config.toml
hidden_act = "swiglu"
norm = "rmsnorm"
rope_theta = 10000.0
tie_word_embeddings = true
init_std_down = 0.00246
optimizer = "soap_variant"
learning_rate = 0.00237
beta2 = 0.95
warmup_steps = 200
Each number is 200 + 20 x the weight over its row's rms, rounded and kept within 0 to 999. Layers, rows and columns count from 0. The size before them is the row's rms in percent of the matrix's.

# layer 8 MLP up, 1024x384, rms 0.116, rows 395-503, columns 0-63
105,226,180,206,201,217,192,168,218,216,221,178,192,202,206,216,199,215,218,198,183,200,185,223,239,199,212,211,253,182,234,210,182,177,211,234,196,233,172,232,185,214,177,216,241,178,175,217,218,177,197,170,181,151,186,224,172,194,187,199,188,209,213,183,210
102,146,194,193,215,175,186,210,206,184,224,179,197,177,159,209,191,243,238,223,191,221,205,188,172,183,211,178,212,234,213,194,215,199,134,171,184,173,188,200,206,183,194,201,209,165,217,167,207,198,222,242,210,222,201,192,195,184,205,245,208,172,216,195,217
098,189,223,207,226,187,166,162,185,239,215,206,209,189,181,178,230,203,253,184,201,175,180,199,183,225,228,170,205,196,202,234,230,173,215,185,173,209,190,210,193,187,189,228,197,185,205,237,200,188,195,167,201,154,187,204,173,186,201,205,183,233,227,190,230
100,180,179,205,205,236,177,229,212,231,199,200,197,178,175,188,227,221,179,197,210,277,175,185,196,195,201,210,196,197,197,180,179,212,171,210,215,181,183,209,190,205,248,213,222,162,209,187,207,230,190,199,232,218,204,221,199,228,194,184,148,162,227,206,215
101,220,247,183,171,198,206,215,204,211,199,240,216,188,198,191,197,168,190,210,212,166,202,195,194,191,220,203,205,160,182,195,179,199,183,172,212,204,173,159,206,202,199,207,227,187,233,194,227,168,207,191,224,202,204,212,198,197,207,178,224,209,184,238,216
098,198,156,182,214,217,192,169,174,216,230,154,184,224,183,206,195,238,178,208,218,194,209,212,206,189,210,212,168,172,174,163,208,199,213,210,210,171,185,223,202,160,179,220,186,225,193,223,224,188,237,216,225,189,188,181,188,213,217,206,189,214,195,199,212
099,196,217,199,213,178,186,216,247,186,212,191,202,184,233,173,203,213,188,222,208,220,214,191,197,185,211,187,197,248,199,192,212,227,186,241,196,210,197,228,213,207,211,195,202,177,183,174,191,215,206,208,194,216,177,193,207,197,222,183,172,226,228,195,143
099,185,241,205,179,204,190,180,205,200,240,227,187,168,196,206,186,237,207,182,163,219,205,191,207,199,216,197,216,196,212,196,192,193,179,197,203,217,242,171,224,203,148,206,176,203,210,193,194,195,221,221,170,196,164,214,178,175,178,183,188,220,202,170,192
101,176,184,217,227,204,191,161,196,205,210,212,218,246,255,222,235,198,223,195,188,219,178,179,205,207,205,202,190,206,204,187,205,217,178,193,160,228,193,251,236,188,190,159,195,204,201,180,191,197,181,203,206,172,215,181,211,175,223,197,186,162,230,224,175
096,193,224,195,211,202,200,203,202,221,209,196,220,187,220,250,206,205,185,200,164,195,214,227,214,215,226,196,213,221,160,191,203,206,161,206,175,186,207,214,214,185,193,203,179,191,221,150,168,173,236,202,195,228,217,183,185,175,191,211,216,198,237,177,180
097,207,135,198,212,188,184,185,190,207,199,237,174,205,169,195,188,207,183,209,219,226,214,183,227,196,217,200,232,217,184,189,209,183,210,214,173,211,238,223,177,194,171,174,214,203,219,193,219,196,172,152,220,188,206,182,182,221,215,208,187,189,180,213,185
098,182,170,206,182,206,174,229,162,180,227,243,196,153,244,223,188,197,213,174,219,185,163,194,182,212,220,199,224,227,197,231,193,169,183,223,195,235,178,175,195,184,200,175,243,171,212,205,198,198,231,182,189,229,174,185,228,188,233,219,183,204,207,191,189
103,196,201,203,193,193,198,204,160,181,227,168,216,213,186,198,211,184,210,218,224,192,219,201,213,202,216,183,146,181,214,208,181,202,210,209,229,220,194,185,187,196,210,188,192,193,199,207,209,202,189,211,221,209,207,186,226,193,220,212,172,205,176,192,212
100,211,174,232,217,224,205,235,211,252,181,199,211,157,212,208,212,214,222,193,175,205,209,215,172,206,240,197,200,259,223,227,169,201,153,196,178,186,221,209,185,186,192,223,182,201,179,220,196,199,164,189,206,180,191,211,167,181,188,199,185,164,200,202,202
099,219,221,201,210,208,213,228,180,189,201,205,217,203,199,247,203,216,167,178,233,205,210,168,194,203,208,207,181,197,238,221,196,214,179,208,215,233,224,212,169,239,220,211,220,215,206,209,230,201,196,217,230,233,179,238,198,173,170,231,217,181,207,233,232
097,193,198,191,206,201,218,163,172,196,220,207,193,222,171,192,190,212,175,170,204,206,217,206,180,200,224,189,190,214,158,229,171,180,226,193,203,206,210,205,174,217,190,203,204,185,188,216,230,237,182,221,165,197,202,134,208,204,211,177,173,177,212,214,214
104,187,222,213,182,175,229,256,217,176,197,186,196,231,182,210,198,218,176,193,196,170,209,195,198,159,254,207,226,210,211,208,184,194,203,219,203,236,180,206,215,187,190,201,203,200,220,195,186,195,231,237,199,225,233,180,199,203,180,210,218,222,180,219,206
099,155,232,190,165,200,228,254,235,204,195,197,178,198,190,212,186,210,159,192,229,228,199,207,204,200,194,217,220,193,195,184,172,207,170,214,198,231,215,189,216,193,214,205,189,197,217,189,184,217,172,165,240,200,220,218,204,201,209,202,186,182,180,184,206
096,220,210,173,188,207,212,251,154,210,204,211,207,216,190,206,225,173,237,152,204,199,205,201,211,193,174,242,214,213,198,177,198,175,180,180,187,206,184,214,201,238,186,183,195,207,208,214,223,159,186,186,182,199,194,168,204,160,235,202,181,237,163,223,179
100,153,211,205,164,196,174,192,201,228,202,202,200,222,184,221,204,227,223,180,177,204,222,191,196,209,175,186,180,198,190,198,200,196,154,190,195,189,198,219,200,196,174,174,184,186,212,185,203,223,196,195,160,159,177,178,156,204,229,204,194,177,160,216,209
097,183,221,191,168,209,163,198,205,181,248,200,238,229,188,177,183,219,198,188,166,181,168,186,220,206,186,240,176,188,201,200,176,183,182,190,205,189,171,192,185,191,201,243,228,236,201,234,201,174,177,183,211,174,232,212,193,210,232,205,182,259,229,194,229
099,153,211,236,230,191,145,222,178,204,185,199,189,190,225,213,198,174,199,215,195,175,231,166,184,205,244,163,219,220,154,228,236,246,213,189,241,196,216,193,195,215,220,153,207,171,193,170,196,176,202,195,193,223,218,192,170,205,196,211,191,196,212,226,181
104,227,211,196,207,229,182,181,189,206,229,247,229,210,203,213,185,153,184,188,185,219,149,190,213,198,202,156,203,209,157,182,181,190,170,205,199,208,216,189,180,184,203,210,183,199,213,204,233,163,205,182,181,202,185,253,205,227,177,228,224,195,195,212,210
100,187,201,181,190,196,173,181,211,193,208,208,206,208,181,203,195,222,180,194,204,241,219,234,210,152,192,205,205,198,189,188,198,150,222,190,178,181,197,199,205,201,198,250,203,191,184,204,234,208,216,181,164,154,225,170,196,177,149,180,208,231,191,187,191
098,186,195,212,239,178,194,186,199,195,181,195,185,200,247,217,206,202,178,207,190,192,186,203,195,199,203,177,191,180,230,238,200,194,232,146,207,197,223,224,156,206,202,144,251,179,217,246,208,223,196,193,194,202,205,195,180,194,209,200,177,196,183,184,186
101,173,198,222,183,200,192,221,195,259,222,197,158,203,196,149,216,172,239,166,221,215,206,225,182,202,185,173,215,195,198,182,182,190,189,192,183,208,225,233,190,179,213,229,183,168,182,196,174,205,184,206,201,192,192,202,214,229,209,179,186,203,202,213,194
096,187,216,203,185,194,190,212,197,214,242,223,202,202,201,219,227,175,218,198,186,205,229,167,223,216,217,166,161,242,135,175,169,226,205,185,191,176,202,195,234,207,188,192,202,203,227,188,221,195,179,191,192,184,201,155,193,174,208,213,203,223,180,176,190
099,203,187,230,222,183,198,231,186,232,228,181,198,186,188,178,197,211,188,227,221,193,205,181,246,216,180,177,185,168,183,204,187,222,224,167,202,189,190,221,190,188,209,196,180,200,195,198,187,227,231,160,192,203,186,177,204,211,190,219,186,207,228,242,168
102,193,202,196,187,196,211,202,233,213,195,203,231,202,200,194,229,229,201,194,224,193,151,189,211,205,230,213,208,187,189,204,203,202,175,207,208,223,204,229,222,202,182,227,247,234,167,209,215,229,212,169,197,208,220,197,189,195,211,193,216,213,172,214,190
101,217,229,195,187,211,194,209,202,182,198,214,220,202,224,194,232,225,176,198,216,168,208,192,194,196,199,172,193,239,220,201,222,215,203,194,240,215,215,234,184,204,179,211,194,195,160,195,210,205,199,202,189,201,192,165,222,184,203,187,179,180,203,198,184
097,180,203,181,211,194,218,219,219,175,185,212,202,196,210,183,198,227,221,206,208,155,237,222,166,199,187,204,173,223,222,173,196,228,204,198,219,199,227,185,180,194,208,188,212,202,193,205,220,178,198,209,187,202,199,175,194,203,214,163,200,228,219,182,172
099,203,207,216,217,172,174,217,188,214,228,182,189,209,197,168,186,191,181,201,195,198,230,220,194,182,241,196,208,167,163,206,193,196,202,190,200,201,203,184,190,190,187,209,225,188,159,209,206,198,196,197,169,156,188,180,193,151,221,234,172,202,205,188,141
104,203,221,231,178,186,191,208,185,174,188,188,193,197,208,173,229,161,217,209,197,232,227,217,177,181,210,166,178,171,203,180,188,236,200,209,186,210,213,192,212,196,182,190,210,199,215,183,221,237,225,176,173,205,221,195,220,180,229,167,217,176,201,211,207
098,193,220,213,203,199,190,184,171,166,184,200,220,203,193,196,176,219,212,197,190,186,199,215,219,164,179,218,213,189,198,224,180,178,161,223,202,203,208,181,185,205,170,188,215,195,192,224,205,211,218,200,180,205,214,167,191,213,189,174,224,238,186,196,181
096,190,196,232,182,212,194,183,189,241,178,198,231,187,200,176,236,198,208,208,168,189,195,197,179,229,215,145,192,220,218,223,206,161,231,224,191,214,181,205,175,204,208,186,204,179,172,218,166,178,170,196,199,227,163,177,223,182,196,213,193,229,222,184,189
099,201,211,200,228,148,175,233,192,205,186,206,192,200,211,226,220,197,199,221,205,160,226,209,186,203,188,193,218,230,148,198,218,214,179,223,162,200,208,225,211,201,198,227,174,211,202,210,205,235,187,211,203,169,238,160,213,204,199,221,226,207,210,224,161
100,189,187,214,167,200,188,173,203,226,158,202,192,208,210,235,192,194,248,188,178,183,239,185,191,208,219,175,235,193,193,216,212,227,163,228,203,209,242,153,202,180,177,169,193,204,167,231,223,179,178,177,205,181,185,204,223,203,210,181,216,236,171,212,220
101,180,174,214,196,181,181,232,152,228,228,184,206,218,218,209,193,240,194,219,176,202,225,234,195,191,193,230,195,203,163,198,181,208,196,177,171,188,197,179,212,209,199,188,175,183,221,200,197,208,184,173,204,163,195,203,165,178,197,205,231,198,182,193,229
104,179,233,214,187,191,184,206,232,208,192,151,192,149,168,180,209,221,209,212,218,199,174,206,202,250,207,208,179,215,190,189,180,184,183,217,198,207,206,197,216,208,168,172,186,196,161,245,187,211,200,177,204,195,209,197,242,179,214,190,195,160,202,201,223
100,185,219,192,206,170,200,196,168,174,191,164,233,185,228,219,220,231,166,227,232,182,178,200,214,184,205,181,170,175,158,196,183,206,186,221,186,208,214,198,169,226,194,160,202,200,219,201,168,199,193,175,149,188,187,185,182,215,191,220,186,207,228,192,221
097,213,220,205,185,195,214,182,219,206,202,210,228,186,219,189,235,194,174,203,165,235,173,201,206,223,216,205,248,162,235,173,196,206,224,205,192,186,223,204,214,217,170,216,184,191,201,149,175,235,188,202,219,176,217,185,197,200,191,213,207,229,198,192,177
098,184,189,182,176,193,201,177,189,217,192,189,203,234,195,248,188,181,182,187,192,186,242,207,201,196,209,215,153,199,163,207,184,181,199,186,168,159,217,167,199,193,191,201,196,199,201,200,224,225,206,202,165,157,211,206,161,175,207,190,219,192,220,172,153
104,229,179,173,190,235,165,195,185,176,215,214,193,201,206,213,254,170,194,201,177,218,213,208,220,233,211,212,199,193,201,171,224,164,222,204,190,195,188,222,198,164,207,209,196,251,179,214,199,222,225,179,209,199,240,193,191,202,179,203,232,193,210,197,168
097,206,256,217,162,164,222,179,192,179,197,211,206,187,230,161,237,200,192,177,189,205,194,212,232,230,195,210,206,213,188,175,174,209,171,217,204,185,222,202,196,198,191,188,208,205,213,184,217,222,178,190,187,211,217,167,256,179,181,213,190,192,190,197,163
105,227,175,258,225,180,220,213,229,210,211,209,221,230,209,230,239,207,197,206,191,247,192,187,195,213,183,211,193,206,221,182,168,192,209,202,222,187,233,185,189,224,213,163,198,208,182,218,209,150,178,207,220,199,171,193,198,210,174,162,221,181,178,182,219
095,190,198,200,182,213,207,228,210,215,206,185,187,235,192,217,185,240,214,198,193,217,230,208,180,172,188,174,174,219,226,204,214,200,194,194,211,184,216,204,238,199,181,197,188,181,241,184,220,170,224,219,203,174,211,194,188,210,212,221,165,214,209,200,218
116,172,203,237,201,227,186,224,211,177,181,191,221,202,193,178,192,218,192,215,176,229,189,203,231,202,180,183,159,177,239,224,206,208,166,202,219,193,197,223,208,228,234,194,199,230,186,232,197,241,193,180,194,192,187,210,234,171,174,200,174,183,215,209,210
100,219,218,234,198,207,212,221,175,207,188,169,193,213,221,167,186,204,211,218,197,185,217,204,242,220,254,201,220,211,222,233,210,207,247,180,237,205,188,195,196,212,224,189,175,237,186,182,210,205,199,167,200,199,167,208,220,209,155,169,225,230,203,244,235
098,177,176,191,215,223,137,199,176,200,225,236,210,204,174,212,228,240,202,206,171,175,188,204,220,226,210,180,193,198,199,180,230,232,204,165,191,220,200,225,169,223,192,200,217,167,163,207,205,166,186,222,211,199,211,206,226,203,234,179,211,244,177,196,210
111,212,211,181,193,219,195,183,210,193,190,198,188,190,189,218,203,166,191,212,181,195,220,182,205,176,212,235,201,211,207,170,218,214,200,212,209,210,195,191,195,190,186,164,237,197,188,202,154,189,203,171,193,193,209,179,186,194,171,246,207,186,184,201,174
100,205,189,231,242,215,205,228,196,162,222,230,198,185,191,226,191,202,230,230,171,225,224,194,178,185,197,195,175,225,205,218,181,213,177,200,191,205,201,186,211,213,211,183,208,239,221,206,169,201,197,176,222,212,230,217,228,227,235,199,199,218,190,208,199
098,221,206,199,193,190,201,170,208,189,191,214,186,224,211,232,183,229,200,173,193,174,205,195,202,208,203,218,182,210,187,208,220,190,179,203,230,192,167,229,209,185,157,188,205,159,209,186,238,213,181,201,174,218,177,186,190,190,180,214,189,210,188,189,181
096,197,209,194,216,195,202,212,179,177,212,227,215,191,197,180,195,203,206,190,206,211,188,238,219,213,205,198,211,220,242,200,160,214,185,212,212,193,206,201,162,194,184,209,163,204,206,165,215,228,208,215,161,192,206,187,186,168,199,198,210,184,212,193,203
097,224,178,228,208,182,235,200,244,194,137,208,213,156,214,228,200,219,215,209,217,197,201,209,181,213,213,200,166,202,212,204,181,184,210,229,214,204,179,180,214,184,231,204,182,192,172,201,196,228,225,193,178,218,185,195,183,210,161,189,225,193,219,162,210
092,211,207,214,206,234,191,204,235,193,215,201,216,174,219,248,176,243,194,172,212,181,201,186,192,183,190,223,195,208,240,211,230,210,185,223,193,248,195,191,223,178,185,187,222,197,189,213,199,213,191,218,198,190,198,207,171,193,179,201,194,208,187,212,182
101,177,182,182,176,225,185,197,208,258,193,210,188,196,215,198,186,200,167,195,169,184,204,237,206,199,236,220,185,197,229,193,198,185,216,196,203,211,211,194,170,200,216,205,193,174,194,220,207,203,219,188,171,237,201,196,263,220,217,185,238,212,212,197,189
099,174,198,222,189,197,178,187,179,219,210,216,190,181,195,180,199,231,156,210,217,240,192,188,192,190,211,166,201,175,170,184,209,183,190,195,202,219,165,166,233,179,218,207,212,163,219,243,205,218,228,219,204,206,167,233,209,235,213,180,202,203,170,198,174
095,215,167,222,243,230,228,211,197,198,196,204,173,216,177,183,177,251,210,200,170,164,216,183,220,208,191,208,201,201,229,192,189,202,221,210,242,200,175,172,198,196,180,228,208,199,238,217,228,175,156,213,218,195,182,234,208,214,199,226,211,184,192,197,200
099,238,194,170,173,214,189,167,179,187,233,208,191,189,210,183,212,197,176,234,182,207,176,184,186,213,228,182,174,212,189,198,179,191,237,195,193,203,162,249,194,193,181,214,181,177,211,212,172,169,238,199,220,221,219,214,177,202,202,184,195,175,184,206,172
099,204,213,185,198,221,176,179,220,216,176,203,189,178,195,194,209,199,208,213,246,216,162,215,214,194,214,182,209,186,166,215,198,185,211,179,240,198,228,192,193,173,215,187,163,190,207,194,210,185,201,176,225,189,193,229,195,183,214,215,239,224,155,202,194
102,200,203,231,196,193,201,201,157,216,217,191,236,173,228,212,205,204,186,216,188,205,214,190,209,242,222,163,154,196,189,209,191,153,202,167,214,211,184,217,188,200,198,193,212,152,221,193,197,152,143,176,184,225,223,212,215,212,200,183,197,205,193,204,170
099,219,198,183,184,169,213,202,178,196,191,168,190,198,165,199,212,186,197,213,212,193,167,197,224,157,184,219,207,216,160,184,183,191,186,161,202,172,209,222,202,174,237,199,196,225,176,202,189,157,247,215,174,197,222,230,195,220,190,214,174,190,186,202,217
107,185,211,231,229,180,193,217,202,151,186,218,209,173,171,210,215,199,204,172,222,236,197,182,187,198,205,194,223,202,229,222,175,215,185,197,204,200,187,169,170,206,231,247,233,227,191,196,218,199,193,195,211,173,174,198,177,188,155,171,255,209,175,178,252
107,193,175,194,201,219,181,213,203,213,207,192,174,172,204,204,194,203,179,184,182,200,188,174,177,206,222,194,189,199,192,204,188,177,193,199,214,160,202,256,201,214,197,209,205,204,201,235,209,178,213,162,209,182,178,236,191,215,218,227,206,210,206,200,199
096,200,224,170,222,205,193,181,198,206,236,180,203,186,220,205,215,221,253,230,168,199,217,212,200,185,189,195,159,175,203,192,231,207,188,164,200,177,213,238,169,200,186,222,190,165,224,197,187,221,213,180,203,195,205,217,224,255,180,187,214,157,211,203,219
100,181,168,170,193,200,187,224,173,200,202,238,215,180,164,205,195,250,225,215,156,191,191,187,150,231,213,214,248,215,185,194,223,205,180,203,206,214,220,217,233,191,207,199,205,192,204,191,197,206,168,189,198,217,189,207,206,195,188,196,208,191,205,207,173
099,180,237,194,180,215,191,185,224,189,181,237,209,206,208,191,205,192,220,222,219,185,196,225,176,200,212,232,220,199,196,231,191,203,206,195,182,205,167,160,201,179,183,181,201,185,192,229,201,190,234,167,199,231,158,189,205,170,192,203,209,234,169,211,199
098,193,223,213,206,202,179,198,214,200,179,201,223,171,218,228,205,217,192,201,207,203,228,213,176,195,193,229,215,179,183,206,192,194,174,234,202,219,235,185,189,210,210,186,175,167,182,155,183,187,180,218,237,184,199,219,190,237,204,186,240,196,181,183,201
094,204,220,204,227,195,226,219,167,207,200,233,187,227,184,243,164,207,184,205,201,181,174,178,187,194,205,184,195,177,207,179,219,182,202,192,209,172,198,173,216,175,196,216,189,218,215,173,211,224,193,208,253,182,178,177,250,211,197,190,178,220,207,198,163
105,179,206,204,201,168,179,202,190,199,177,219,188,195,203,192,210,224,205,212,175,250,193,222,252,202,201,163,230,198,212,183,207,226,194,208,212,218,198,212,180,227,196,160,188,198,188,190,221,155,170,198,166,203,215,238,161,194,212,207,199,195,198,245,204
102,203,228,209,211,178,200,216,204,200,212,189,189,199,182,182,193,168,224,196,191,195,202,219,180,198,201,184,235,189,206,236,215,151,210,174,176,154,217,187,201,188,203,173,212,180,208,214,204,212,189,212,201,210,178,203,226,219,215,192,205,184,197,234,181
099,195,213,195,192,160,184,216,164,197,214,250,190,216,213,224,204,238,182,220,229,188,207,209,203,225,201,226,235,193,227,211,217,186,217,212,165,195,191,133,162,201,218,229,201,249,192,212,189,212,193,222,176,206,220,186,183,156,228,169,214,205,176,186,206
097,186,189,167,206,207,153,203,206,171,157,206,161,218,224,186,190,209,187,182,190,200,230,220,206,184,203,229,165,180,207,190,205,190,169,176,158,201,212,202,206,151,192,182,169,231,219,199,237,203,183,227,197,228,205,146,180,216,197,228,197,194,194,204,199
103,231,192,193,196,202,192,208,206,211,190,219,181,178,218,203,220,223,233,206,196,211,207,214,167,213,230,207,243,243,193,179,181,224,181,226,186,207,202,183,209,185,218,210,229,227,205,173,176,161,200,223,196,202,198,219,155,188,165,234,205,228,185,197,216
102,197,220,191,201,185,160,182,184,223,203,232,183,198,183,195,207,219,212,206,221,195,218,155,232,178,201,190,199,181,194,207,176,195,207,205,192,215,198,176,201,180,234,174,241,226,201,225,195,199,205,194,215,212,208,226,195,195,232,217,167,189,194,248,248
097,217,200,214,234,156,153,231,206,197,216,186,222,195,199,242,199,175,210,200,215,220,169,195,202,209,237,218,184,198,204,213,204,159,185,227,204,161,222,200,205,191,176,223,229,216,198,245,232,210,199,193,231,199,195,211,204,217,233,186,195,216,211,207,186
103,158,206,208,193,210,238,208,200,194,194,181,182,202,199,209,201,217,187,192,188,215,209,180,221,206,195,196,182,194,213,196,166,160,198,220,180,203,231,186,192,171,177,212,209,191,193,216,187,196,231,225,167,186,236,206,163,221,222,223,207,194,208,141,201
101,207,197,192,202,203,237,212,233,211,221,194,227,176,212,184,175,247,168,198,161,209,202,216,169,218,193,176,207,218,202,225,185,213,176,179,212,195,197,204,204,201,188,180,234,205,185,224,206,192,183,230,164,186,182,193,173,191,154,219,138,181,229,214,209
098,180,203,196,185,198,176,232,170,168,215,213,229,175,180,180,206,205,236,211,200,217,167,224,193,199,172,189,183,215,176,218,161,182,188,192,191,213,187,190,208,193,197,192,173,205,201,186,174,210,186,187,201,211,206,214,220,208,207,165,208,220,222,227,232
098,198,171,206,199,212,208,222,217,223,254,198,230,204,182,222,199,218,191,222,183,207,217,198,221,192,183,220,200,205,195,197,195,196,218,257,199,191,220,201,223,237,217,188,170,205,223,164,231,190,216,204,171,192,224,193,171,188,186,156,214,198,215,163,152
099,199,209,217,222,203,257,203,201,224,195,184,167,218,202,174,196,214,214,200,172,173,228,231,178,207,173,200,169,198,217,210,184,240,240,207,190,201,199,201,189,219,199,163,213,186,214,194,184,206,192,216,194,188,212,211,195,200,199,225,194,188,209,184,215
105,211,200,201,214,185,171,219,182,204,220,192,196,193,193,214,209,203,205,211,226,208,199,205,177,181,170,200,201,206,173,224,217,210,205,175,241,208,171,206,207,202,176,170,184,214,196,195,155,192,177,187,187,201,183,206,216,194,191,183,173,252,170,239,200
103,189,191,206,196,177,230,205,183,232,194,190,219,196,201,163,196,212,211,195,196,232,206,190,203,181,178,215,246,182,214,198,194,200,219,230,215,180,177,197,204,180,189,177,174,192,244,195,205,183,148,198,181,185,203,196,188,209,207,169,209,221,196,175,208
100,190,175,229,193,224,238,197,184,203,196,172,235,202,238,188,184,184,198,217,212,204,192,237,172,212,205,204,234,190,190,186,202,214,217,202,186,188,171,191,185,219,169,220,227,210,176,215,198,197,237,223,168,242,210,237,205,205,202,201,170,186,210,209,212
101,223,192,215,184,211,177,204,203,199,211,226,222,206,170,201,241,238,210,168,188,218,203,204,215,179,203,164,192,203,219,227,219,175,214,191,222,199,212,155,188,190,186,217,206,204,178,194,186,202,191,199,230,184,193,196,170,172,184,197,151,195,191,175,191
094,189,187,181,194,201,229,183,211,194,170,236,183,203,169,214,198,181,205,201,223,218,190,171,209,191,229,213,216,201,177,192,195,177,208,160,189,164,216,227,208,176,219,231,223,221,228,195,198,175,199,225,158,209,196,180,194,217,213,159,170,165,194,174,214
100,195,192,179,213,217,195,159,204,205,215,210,183,188,213,225,179,226,153,216,222,179,203,215,170,243,186,201,194,194,207,179,210,175,201,151,223,203,206,191,206,202,207,221,183,181,180,218,187,205,195,205,198,207,196,170,184,228,200,195,211,211,197,159,163
104,192,195,201,196,214,195,165,194,165,225,206,195,196,189,236,198,215,193,198,211,199,187,173,196,223,180,198,216,227,234,215,200,190,184,167,212,233,200,203,224,193,200,204,197,191,220,222,186,199,161,241,194,215,203,190,194,209,191,183,185,185,146,225,171
098,198,199,160,219,199,198,202,216,206,164,229,222,224,194,179,193,231,196,217,169,177,187,197,204,188,194,208,224,211,208,206,179,232,213,206,190,136,182,207,230,183,207,210,226,194,194,197,229,199,205,203,205,169,222,160,212,217,240,175,232,171,203,173,220
101,204,186,181,208,189,204,224,182,207,225,207,191,194,174,186,158,192,211,244,167,214,208,209,199,217,185,209,200,230,204,219,238,202,168,225,201,232,204,207,183,212,198,190,217,186,214,221,211,205,200,187,230,223,223,178,203,192,192,227,197,200,217,192,198
102,211,186,203,199,208,196,189,230,167,172,210,195,216,206,191,160,227,228,203,224,199,204,182,174,167,217,206,231,183,221,213,169,213,222,203,206,190,218,240,175,225,197,186,204,183,169,211,216,206,221,223,177,188,208,175,209,190,195,190,187,192,175,187,164
096,201,200,174,218,183,207,202,204,233,205,175,207,186,217,189,181,196,223,175,141,216,210,196,193,247,179,209,218,238,208,216,196,171,188,211,226,203,179,176,196,245,193,145,214,217,197,166,204,182,211,229,210,229,151,192,194,200,193,186,211,211,218,207,172
097,204,170,225,195,191,206,223,177,191,255,197,183,201,201,198,156,189,232,208,172,176,176,215,184,228,189,190,202,202,216,169,205,211,214,210,219,216,221,216,213,196,175,164,198,216,230,243,192,198,207,189,177,210,155,205,215,200,185,171,188,201,196,206,242
103,204,181,177,203,189,215,207,206,196,190,208,192,205,176,196,177,168,211,208,195,242,228,196,199,216,244,198,182,191,173,202,201,205,164,172,198,235,233,222,178,231,207,186,202,137,187,192,210,217,202,206,201,203,197,208,195,228,141,213,206,216,221,194,214
100,227,202,185,191,240,200,220,175,196,208,206,162,178,189,216,191,201,197,215,194,207,159,201,221,211,186,195,217,239,210,216,167,199,200,208,218,198,190,187,219,192,180,238,190,186,223,186,177,202,197,233,206,218,176,239,194,203,218,227,212,222,248,204,157
113,224,178,185,197,228,228,202,211,173,184,198,194,196,187,223,209,183,164,196,187,182,195,213,189,188,199,197,186,228,204,221,205,206,210,189,224,162,202,187,198,204,168,230,156,211,204,192,185,190,215,205,196,192,226,180,222,201,207,218,210,241,187,171,215
105,193,200,215,225,226,196,240,203,202,188,201,166,178,178,193,193,223,205,180,185,178,171,209,215,234,208,176,203,176,234,192,257,163,225,189,170,173,215,185,185,213,165,242,193,198,180,183,188,178,209,185,180,211,212,194,206,193,231,203,182,196,213,221,220
098,190,216,198,192,221,165,188,203,186,194,212,168,204,217,209,186,192,214,218,224,188,163,172,221,215,234,214,221,174,182,184,222,177,176,197,203,215,191,173,188,208,206,203,220,159,220,173,222,215,201,181,206,188,167,191,213,187,207,215,194,222,231,205,208
100,194,204,200,198,216,166,254,195,211,230,166,226,216,190,184,182,205,176,168,213,219,194,203,190,184,206,208,186,206,197,216,189,195,219,197,204,224,222,142,191,177,197,199,222,205,197,180,220,200,171,199,187,208,213,195,198,196,191,178,179,173,184,183,199
101,210,179,212,182,220,188,222,186,211,199,187,209,182,200,170,198,177,221,214,183,195,196,230,214,237,200,165,219,214,212,169,224,183,196,229,195,227,202,208,242,210,206,207,196,175,239,173,197,164,195,215,183,217,183,184,165,227,202,197,204,204,195,201,217
103,188,178,214,163,194,194,197,213,200,211,212,190,151,190,201,207,185,151,210,208,183,215,212,211,186,181,184,204,195,190,194,202,205,233,198,195,211,199,235,188,203,206,241,206,232,169,182,179,202,203,186,169,220,198,203,173,172,224,245,185,199,190,211,203
101,202,212,190,209,217,224,182,211,191,197,204,179,168,201,212,232,187,255,191,221,200,196,192,196,155,203,182,172,213,206,202,169,231,175,198,224,160,203,176,194,224,173,195,210,190,180,196,182,220,200,258,197,189,208,216,216,213,197,174,207,170,218,228,171
096,198,234,220,222,204,213,200,189,211,194,228,207,221,207,193,241,194,219,214,150,202,160,207,205,203,197,200,239,182,192,197,194,176,202,185,184,200,221,183,207,198,199,246,233,193,213,198,167,236,199,207,167,184,187,226,201,205,206,190,175,199,234,222,212
103,152,181,182,188,143,155,231,187,230,205,241,197,185,170,159,236,183,209,177,166,164,207,187,212,214,204,227,210,208,216,206,249,220,189,197,219,189,195,194,234,193,215,218,178,167,218,228,190,157,219,167,217,198,228,195,238,199,199,214,193,209,168,204,209
103,212,187,196,243,185,192,205,189,196,212,160,206,189,223,194,250,195,221,229,175,164,200,197,216,225,190,208,238,225,216,172,179,153,171,195,202,217,208,172,175,207,216,185,226,183,198,181,207,210,205,197,175,202,197,228,228,176,164,186,221,222,248,176,234
099,217,197,174,209,199,168,216,172,222,212,217,182,209,197,182,159,191,206,227,233,208,229,228,186,211,187,187,217,205,177,213,187,231,220,197,193,181,211,206,212,181,168,216,215,190,195,196,217,197,171,206,229,183,221,212,238,199,187,210,213,185,177,189,164
101,204,227,220,190,182,169,238,237,216,183,205,177,204,202,193,216,192,208,202,192,228,194,216,181,184,201,153,179,194,218,196,192,189,215,240,205,207,187,207,207,193,184,184,214,207,197,215,211,202,200,212,187,203,192,193,199,206,169,184,210,156,185,178,200
093,220,193,228,194,212,179,192,181,170,200,190,199,230,180,234,191,219,204,191,180,204,213,220,221,219,203,198,193,214,192,199,221,188,223,246,225,250,179,218,204,168,201,183,168,187,240,222,188,187,170,166,213,165,211,222,218,206,220,196,210,186,189,168,184
096,225,220,169,195,194,219,201,181,198,218,194,224,217,192,184,223,192,187,221,211,196,217,225,191,150,211,203,188,236,213,217,202,196,208,215,232,219,189,189,239,177,208,212,215,206,208,215,192,182,213,199,184,207,245,216,231,197,227,174,195,178,188,205,191